From a checkpoint of a small transformer trained on Wikipedia: learned positions.
Each number is 500 + 40 x the weight over the matrix's rms, rounded and kept within 0 to 999. Layers, rows and columns count from 0. Numbers have three digits each.

# layer 4 MLP up, 1344x512, rms 0.139, rows 1029-1045, columns 128-255
459481502521395493481473499496438514505484564526524503572490497427446561472561481519498528469468441440498436531493562417551479507467453507509535459529457574553477490494440545442461506526528558478541537510524564450508515515525469476456498523597498425544452556528454501560556431523539529468494527489473507531516510459440538499550527531526501513410523458470561525440530510499492498512572
438452476468510473566464468496415586578558530484457498445540531533514507546512572479490442500464519554500517481518623449554549530513488513539492519446498537522459485423558491503526476463505511501549489363511470530471492463539429549545413463473483469508451482503480516525510454496494532531508432500473591520550546547564484440459534437476556447463578467495491468466461474512445538497416
508424509415466493530486563525513472504454486478478519554450547537471426522493454498496504457510479549502547475494510443593529495511540462464519510488536528482525488481414486462543489563494518505472487491519466471494482516498527446477449536465576456488475515499545445458563494526510475480503516503496487461495443466475515518514509477480488514530557497531512524510500556503447502467467
509530529520539483485521490490557534468529401509505418497456557497476473573458451513404496494473562499547480485522445508503489469470572447422451478478440465569497485579452472492531415484471471468547439473547500415531493469538559536430474439501456549477500470532513451547503523433493515500405539477491534466544471457559495517509553479500531531537481534564480474369527463552458510578390
410484560479508522484467500455581552530453516521433443466508501450471475557448571569551516518461503523462485490445482543493528546476455470412414518515496509545578527537530458500482510504478469527493526518524511499535471494504476451492456492519526477497574483464498513391546434561481505503549461497531474500544509460481502523490539478488496518466522545513398496501526519444502493487516
498505459508516503574440469536424471466460529487547547537494523472531514575452464469492543494541465465450450558565482545527484482558470519427464532484540492454497491437481546583495480430452467497546496482514452471424516521448481498533481477534522476493496490470482472554528511421472520488446522540480432540486503519597501552535479493536531522486518450504516456444565493475479573486508
443548484458531461490480530559405477517481519530504448446547534477426470531529487460527516524539532531481504468440526507536513539491568471496518475559482530499522525520556480488552433457547479463395477551511409521512397521519511572514567478443555530491464456546432486515462487588587523540606504501434442529426479508538474472451478583484515474390522486428450618501462514485564428534510
472555516540466483481472530493558428527444432492492463477425552523537518506520501456509549510500471511457515549492500446387532492498497476516489479416486454502552465551469474524500491491500498573480416501467492531443480512421526558497502489477442520553511458509511500480455516456517470559513456539534517513476498502506434535527478587488502467471569548433447575530568458478539567482524
514515417539508450401482451498480444484510495420483464537520507503506468513502474484518493496522509466471446468448471528466463517428521505526477544528474507505566498562472495473485544539528526457480491482481448433539522486507505467486498514461429452499423485559554520502539486457458485508491499471469465495453469480472470534478487522497533515477556551550548528565454531549584558475519
494464482526458528535502533478501511599546514520477512467491539532555486456511496518457504511529467484491450473463490500561539433535510467399544494528559402502612512486467421430515472498515526489529507451507563542527514469496478496491586443535499530488527559571521472532557511444523485545536468520508517438462585445543488496452473499550445445419542532450510498505551567415542456589424
474454515622603540470537479516492443592599472536479396520531509564550465518490530496463555549518443439496511498458502518446484498522455503470524463485467473552455502461468461460429590561535532542509444493459447558474467426484482504531545543541440448489483504478464454506542468493486526537533503615506534463471468458505526499494518446534517492516546423513443519485503545443517446456496
445507519448497564507547499439512505473483474526527509453570577516507511430484523472521561520503534508473501509465454430531480536546565468530476503515496537544474553542440552503428534475422536529488510525515464503558482494531410484468503486479397446498542529509503469578465500490550517510455448468522577555525498529463519479542421496517446461536506466466479458528529547485612509534554
423456463562433496506511570419580518489522547449433481459567505541504497579472481454504462476488554504454503494504517523479486472463476506440582525444534590451526571462411469511492450455422376430420489507461487507507596479491474573526446557541429521407488634498509485407521518540583455464574484538454468556445513440443578485490566527496415485545473398542491463563540500506557516471492
509478530494529513543496450497530482513456460496401504519566514539543528527475468511523518524643487474517454493430460436529539510515475508488462501481528528484419469494445598577547438547585452412528481530584519514563437527430536492521493508477479543499556535484431491445488612509543465515482423481522559482510511474496484523485481457411529445441473564574469424500537492463509568522568
470536469572454580496521481498504521505487501478482477494523460529553453500495497540495554525497518473530522507524479495496471512468498520459458487543458557460503494464494521501503527535571536504466524565489425467516464515536517478396509499629503530505492471542517537533516445528447491604543576505476523488571475427445462473516503525546510544472543527451434451458507578456504528448510
517493447508528517545377529519537461480478492489492487465496497517514531487480468498544572486501463517451544516438499460487492486518548429527480519511506485512513494501483454512447457509531537505483450531516528488502492552557512532503520504508535443514529522532490542481463480493485536547485539501486513502470500513470433441510480473458501516526490485518450514449423519513462510573426
468423465473488486532497409518528477495545511467503427465452471485482520509531422504490601528533502531586452440566508467489548429474455486580509555465537518476531424476495565458472576446522555534528455473503487517488506441616551548515532527504469517454523464477463452513501500457502474500464544455538481466528465492415548460486517515561465506515493454507500479494400468469531462447525
# layer 4 MLP down (transposed), 1344x512, rms 0.18, rows 1029-1045, columns 128-255
440459577478535571474537514472562472465453514511486579491468403474457486442492462374498477528467537516504467442503530500495438497414509567484484458454560548528494460564487475494543465521488493449523531460514447512583468589505489455574561479405519502514492535502469497501496497490431472439463512502456526542484500516502532395538501445549482496513504508515512469472410516497474475487439
515497520435452498515506464513429520492525479476464476527489447495518558480480536550462491544496467477531461522481513471431473403456441480551582508527495500569482441443502465437507512521504414493577436486516497515579530468506489470441555504511489484508527509478475528522515470505472487375558431507437469512446450581473503508445494510464489483576456521600522471580504503505456482489529
512471525545542465557478460451530495539438487515469524551489535430553518522571505449465554487534541503522505518438482499497512491485485527571467484513487476465455541464431527522462445492482580526474474541461475456458511444464457497487497493574459465527490525505494522486570460500463492491522531477503457549530559532523508531474493504561556532508465521543499512482476509524434502520523
505466511493436519554459539480573482565528538498502588504549443507521540468469577459538469543509481555485517469534511469478497503533461535415529412527558486496522504494503489431522576442505510541434573544515429486547471505486466536581499454496507455495513544521520503537552551542505583431536518573484429509452481569468462435546496534584540551493503503514495492533552494520450537595506
481494509510550472508526498459542546492421518448465458536560494480544533515546434474509544517525474454446456534489515530532445520432553509465466502440469492459524462442505523511490471508493493501498459462526532492502499498516525435495533521538476509482500477471495525518470495538468487564521511559494488523528507501512510474578502553503488594498506512433457536536450471487516441497505
471533591443535521495419472544492517502475405533428508540513514509577459476530487478525521476448500482462519576560524460476499545487614493453439572406511516493517492415513575455462499407505488463546506453517454523513499472472526491535462527562575483518501457499462476481570433489479435551469568523490492415498508490530527489510514510494483497528447480519464542456517588559550475501529
469533543506485526473447535558502479415531493482514478472495536467569545464513512489472475482503467515516560550482508489523473509523483447485525594581471483434571398478485510483516473545573463482555469435507454584515474507457459434462500468526519490541555464438553472485551541490474486438508443494527480449439511466509538474473513512459501483517447516488564428604530466523460581500458
534514511487485446501579507515433521513468528559553479468413466498527536519538529471452460459485477500476526536527470478487510515538561469475478497463534520508501558463547556502473471488453562435451485575511499476486546481560494483554520555428527488417486521479535521487503558410567509537450492530540527486471535467463513570482476548581568530486558433527473458516511493439470500493578
468560523411381502496500515525460478453481459546524628494505490441519536541538487492453528527474513453414485481506438540477521458550502432508497509550484507516479526552434539478498479504473399522419484562454450490525508586510557467513461497547508518531569554456509510503493460482402496475478476438518480615464530486482503498485510504494507554519456470573584507488539496520516497580486
504468469464477566542534513522491465501436457482525573478424527561394522478530427551501424494512462547559525534545540486475473491450587552564514487528587528494510560540560536511531582448533584445408495504548523480548553526466444488510534537505466491496422617594442525464562517429501491457549490529531533507475486538480488495567496524500500484494552478561498524496470513553561525509448
519465564479532558517494521463449504460438453490485522465453572511485588527483486480567492488449524471466506494488542522489449479526449455544446519433475470500516529486466490544470593520467477417482440483479531482525532490437476526525479490553584562547470497470498539462536489497509523472472524501510436506446518453462488563469523523502490518477525530476468509566523425503549512527464
548488507599520521453523494482545485504491587537456552539515511476484549501430528453447550468414516524534465511450569444545416486588495560441503455422500522530453488454471502453543487536468469474548555495529503506521551493390513477479495434469475493515449457491490447562498558439556508491474504496595435449512475475520522465529424467564545507525535456545480524423538463535504440485485
428454497482438454505465502488583473495464523489464499394547464474439531484483462501553522511451543476432515520443538534452429512516511512507468491491516443465498502431494503474478537461497429524589476450495513457572463555499509561484530458523496537418489472471502460526442520459598450550536510526461531581532549481387468508492503487470515415499460434532358499485454550554487499447426
537468459565527482492504520469545441422474426443468567525577424515579507527512558491531502469505483497521523561464508477491519404571479488490584484554502532434469487505466516534529536578581497474553503544568497482535472561483548492592484495489482510481518490515418524567500517525487567480528402514567505560514510503473495499544558522415522536456460591508496467592558571493547488550494
561490570421521546529477468524500483478436492475482527548533501546541529496541495454544477445516517448519475496480514554458476446489515490503465551463519524486458448503429507518568453460543505460502473451472438453458484539465505594544537466588405463445537547444523506489479378521545477498550513462568449510492444487446432515556442549457490458494496557467481584509492419551540527461466
446506516570530493506543525507466468510520474397499543495514481533519457545547469410496547466566510452485504482486490465460525461531488535557546543503472503567494546583474578511435411481412436464539556438451558559485529491499525489508506433465481469498586439434491533497531516494584447563475488469500484541503446508485457537523458454499582550485519495445548487541541506499507501522486
464549547495509441584501514525518487496540529515521524571429520445472388434475449505521516478560593509599487484458578471480569496523434517430502479471484495459501514458513488490586554507504476488518508514429457495554465456525491491607462491521567500464464565560413539428546504414414484484483489491487548443498536478474535546494512501470513545496559535512528532516458536518485510501477
# layer 4 MLP gate, 1344x512, rms 0.142, rows 1030-1046, columns 128-255
444440567459508516548460580499436551554578483496445580485510510562453483463535583484497546538516440456538530453521554469524525480528566566511471545467552549526521508549541501517589495503519533520589462471506500512466515376517416541592468516549524501457495480547523524568528514495469627577504470536432565579482546566592466542535604502489527479453585409455503429404496486531452512437489
489516506500619470440523398499505507473508460513517465490504462415538527466550476508460484475454551512531466437482518459477517516524572480560459452502445510479455488499504508526576527462492523476510523446527480466528528512465560580531529465554436528501524470494448502495472491449373459502578508470563533476549479500579537525468521452470465535467480478513476518473439492552564512512556
529544565480580476538512439517529494528543490470485464461395514495507498511456463524479459478479540508514454458498570499461547520546523464470447450500452479537511465585425510483450472524548486453571507431532501455520478476512500479463431498459483526495509459519501443525477472444531452583446540441500568476551515513567480542462514492521494568429484493506463512403495472528478537524444
536516467493454492489517450448449405488501460514538566485480433563508507422558558431491507445538523521549502481532506485482444495489546496517511460442576563545502477563471505477532490572574523478534509460521482494501514500515515481461524496458520490506427493561421487589521553424504534440484536513487502437492487487511464476505515482482527500545473491483574515474456514516458467490505
510480483494512510563496546473507466455564503479515577593485528571430463479435554480517532427529531476519488514597486486537518487552464472452539514498478515466521527462529520483499463477478499443538380476536501490408469475542471483530500522483518527522546504502526454538545596428540505511439463527479550529510508568557448455455475480497498514473514485466491499460480525511477466401408
565479548413537560467471500525469471438520576537471454496557490485495508492499457500481532495513550490477497534519539440519570504578481559527462559569540528479546555491468478514464501529472507487496517500486456486483540534483505476531531441490503515518587519606552403533443514428536493531478468456524513405508506548529486472459443467450523454574541539537620443515518524497498550513469
506573553520526517458487482475510533597492359556553496479479461474540441507491511482525445474576471512472499489567527499463512433456483530447496580468450400493531522446496493513480579457480568520518505423490543511465569564452448509480523503471481584492509528485499473434532398434424482571555501491481481483495506499585459497609493575418478470466514520499473596512545424528543490503471
520446497487512559554474515501506484545484467512557496487544468469471517497502491502449498497494528467513506480575526498524501525534498438487466493492515489512508476500520414517520542448549504531495475565564523542471456505533500491570485514519515493487509486452414476531497499510528459512511536510513486506495483448509531456536496495454515479490492525480456500464500525512485471574452
462454524484514514544583518457589489548552492488468517504581482483517535488464479505540539514470547504451474575450524512502461563504506492577441454505503477483462433535430491475542521534518497542540498463455485511460482497474519485478513515468525501567461510543444522507547434528438470487457458437504512522458462514479486477545525458430482470482476565461501477494507500518473447546470
453444470493522487489557502480499553502485499558523512576527509611509571515504433476511435472441509509563547542521490509605472502554472460474472439472534461513501507480531501562412506547511519495584554512477575486431496458578457486532530470580532554562528457454513468489526476510470516558507576526494542499515485502552477501498533525522525452545531529533547548474531460556492483515547
466499552488529477477473534471541506502525474544499474524554548518493533487489483451440488471438568539496473539454492450561430540543576500459466500498565532483527498476542508457461492497420457523528533517531563468509523471496410423485456500461452507509470516515415434514467462500570487547509465492476504424509474472486515507527419518561481486568523514454482498466493452496548514480460
491471560497518522556472374543447551475568456608442547561481565460420540443488543584548523534508507438576487455427483496433495496458536605482488468528504491572559448506476510486561495515475579556584529539469501495543423445582415426494420493405511524507531480418565514496551502446506495586427449436589532449468512512514459592541456508489573490474460504434599530440473427552504455436524
450489412495568480558526504506507548470480508491475533535487518448565491545494573472431547473528506525415415528556478456509471559485528459558521483457527485499513466512590569499450547474471550490447486492518513486445480532500512511551539561417512545517518475529494532503503535459555547431534527500468491495536412451524424470504521509467466538481523487481484490548525439470477478488482
575500527636539450451504468501512505470519488506555544546547537555512462552506487493454480518551519492526436499486490450509476452468450506618485539547471565482491516384507381516488512489526472475456541457532489483520453497519499492376498462462545500480502470453559455467528523529509506509459525471470499432590514565521515508514457485542554486494545451580473481472552494556441463497448
510486486502497534517429519463577459501495493482513497430523484502560531474462455507530525481526471480456489551497474526503473536508502432488470489474545473503503502482448460514467528479522525508499445565488550521488463556565523592521502516525498445497540556526470519500505509463498562489479523501555503578461501527503446425551491472451540527511454507480464541482423543574480521511478
564453522535460513493538528471555488493503493464554483509496505519457494529487424526524571500546540477526478454469539529474465533513490552495519502487498549494560524524462512477496472482541505554494494486433418476560405578577532484503564483426437552467481519428491467517526468402432449486446540488484545429490554410509519509474397520478505437546491513507534477517523508473509572525547
539551492481539496507582548489536501503556453526464475617542529497468466536519503505508550425544481472462544457491477564540529421479517568540486578556520506379509453460496546506395496446472452507495505470503534538485564520450531566412524453523478520497558499556551537508474506466495442407560528481513541582554523495552445456593477517506526453538406496514503453468464493481456502578534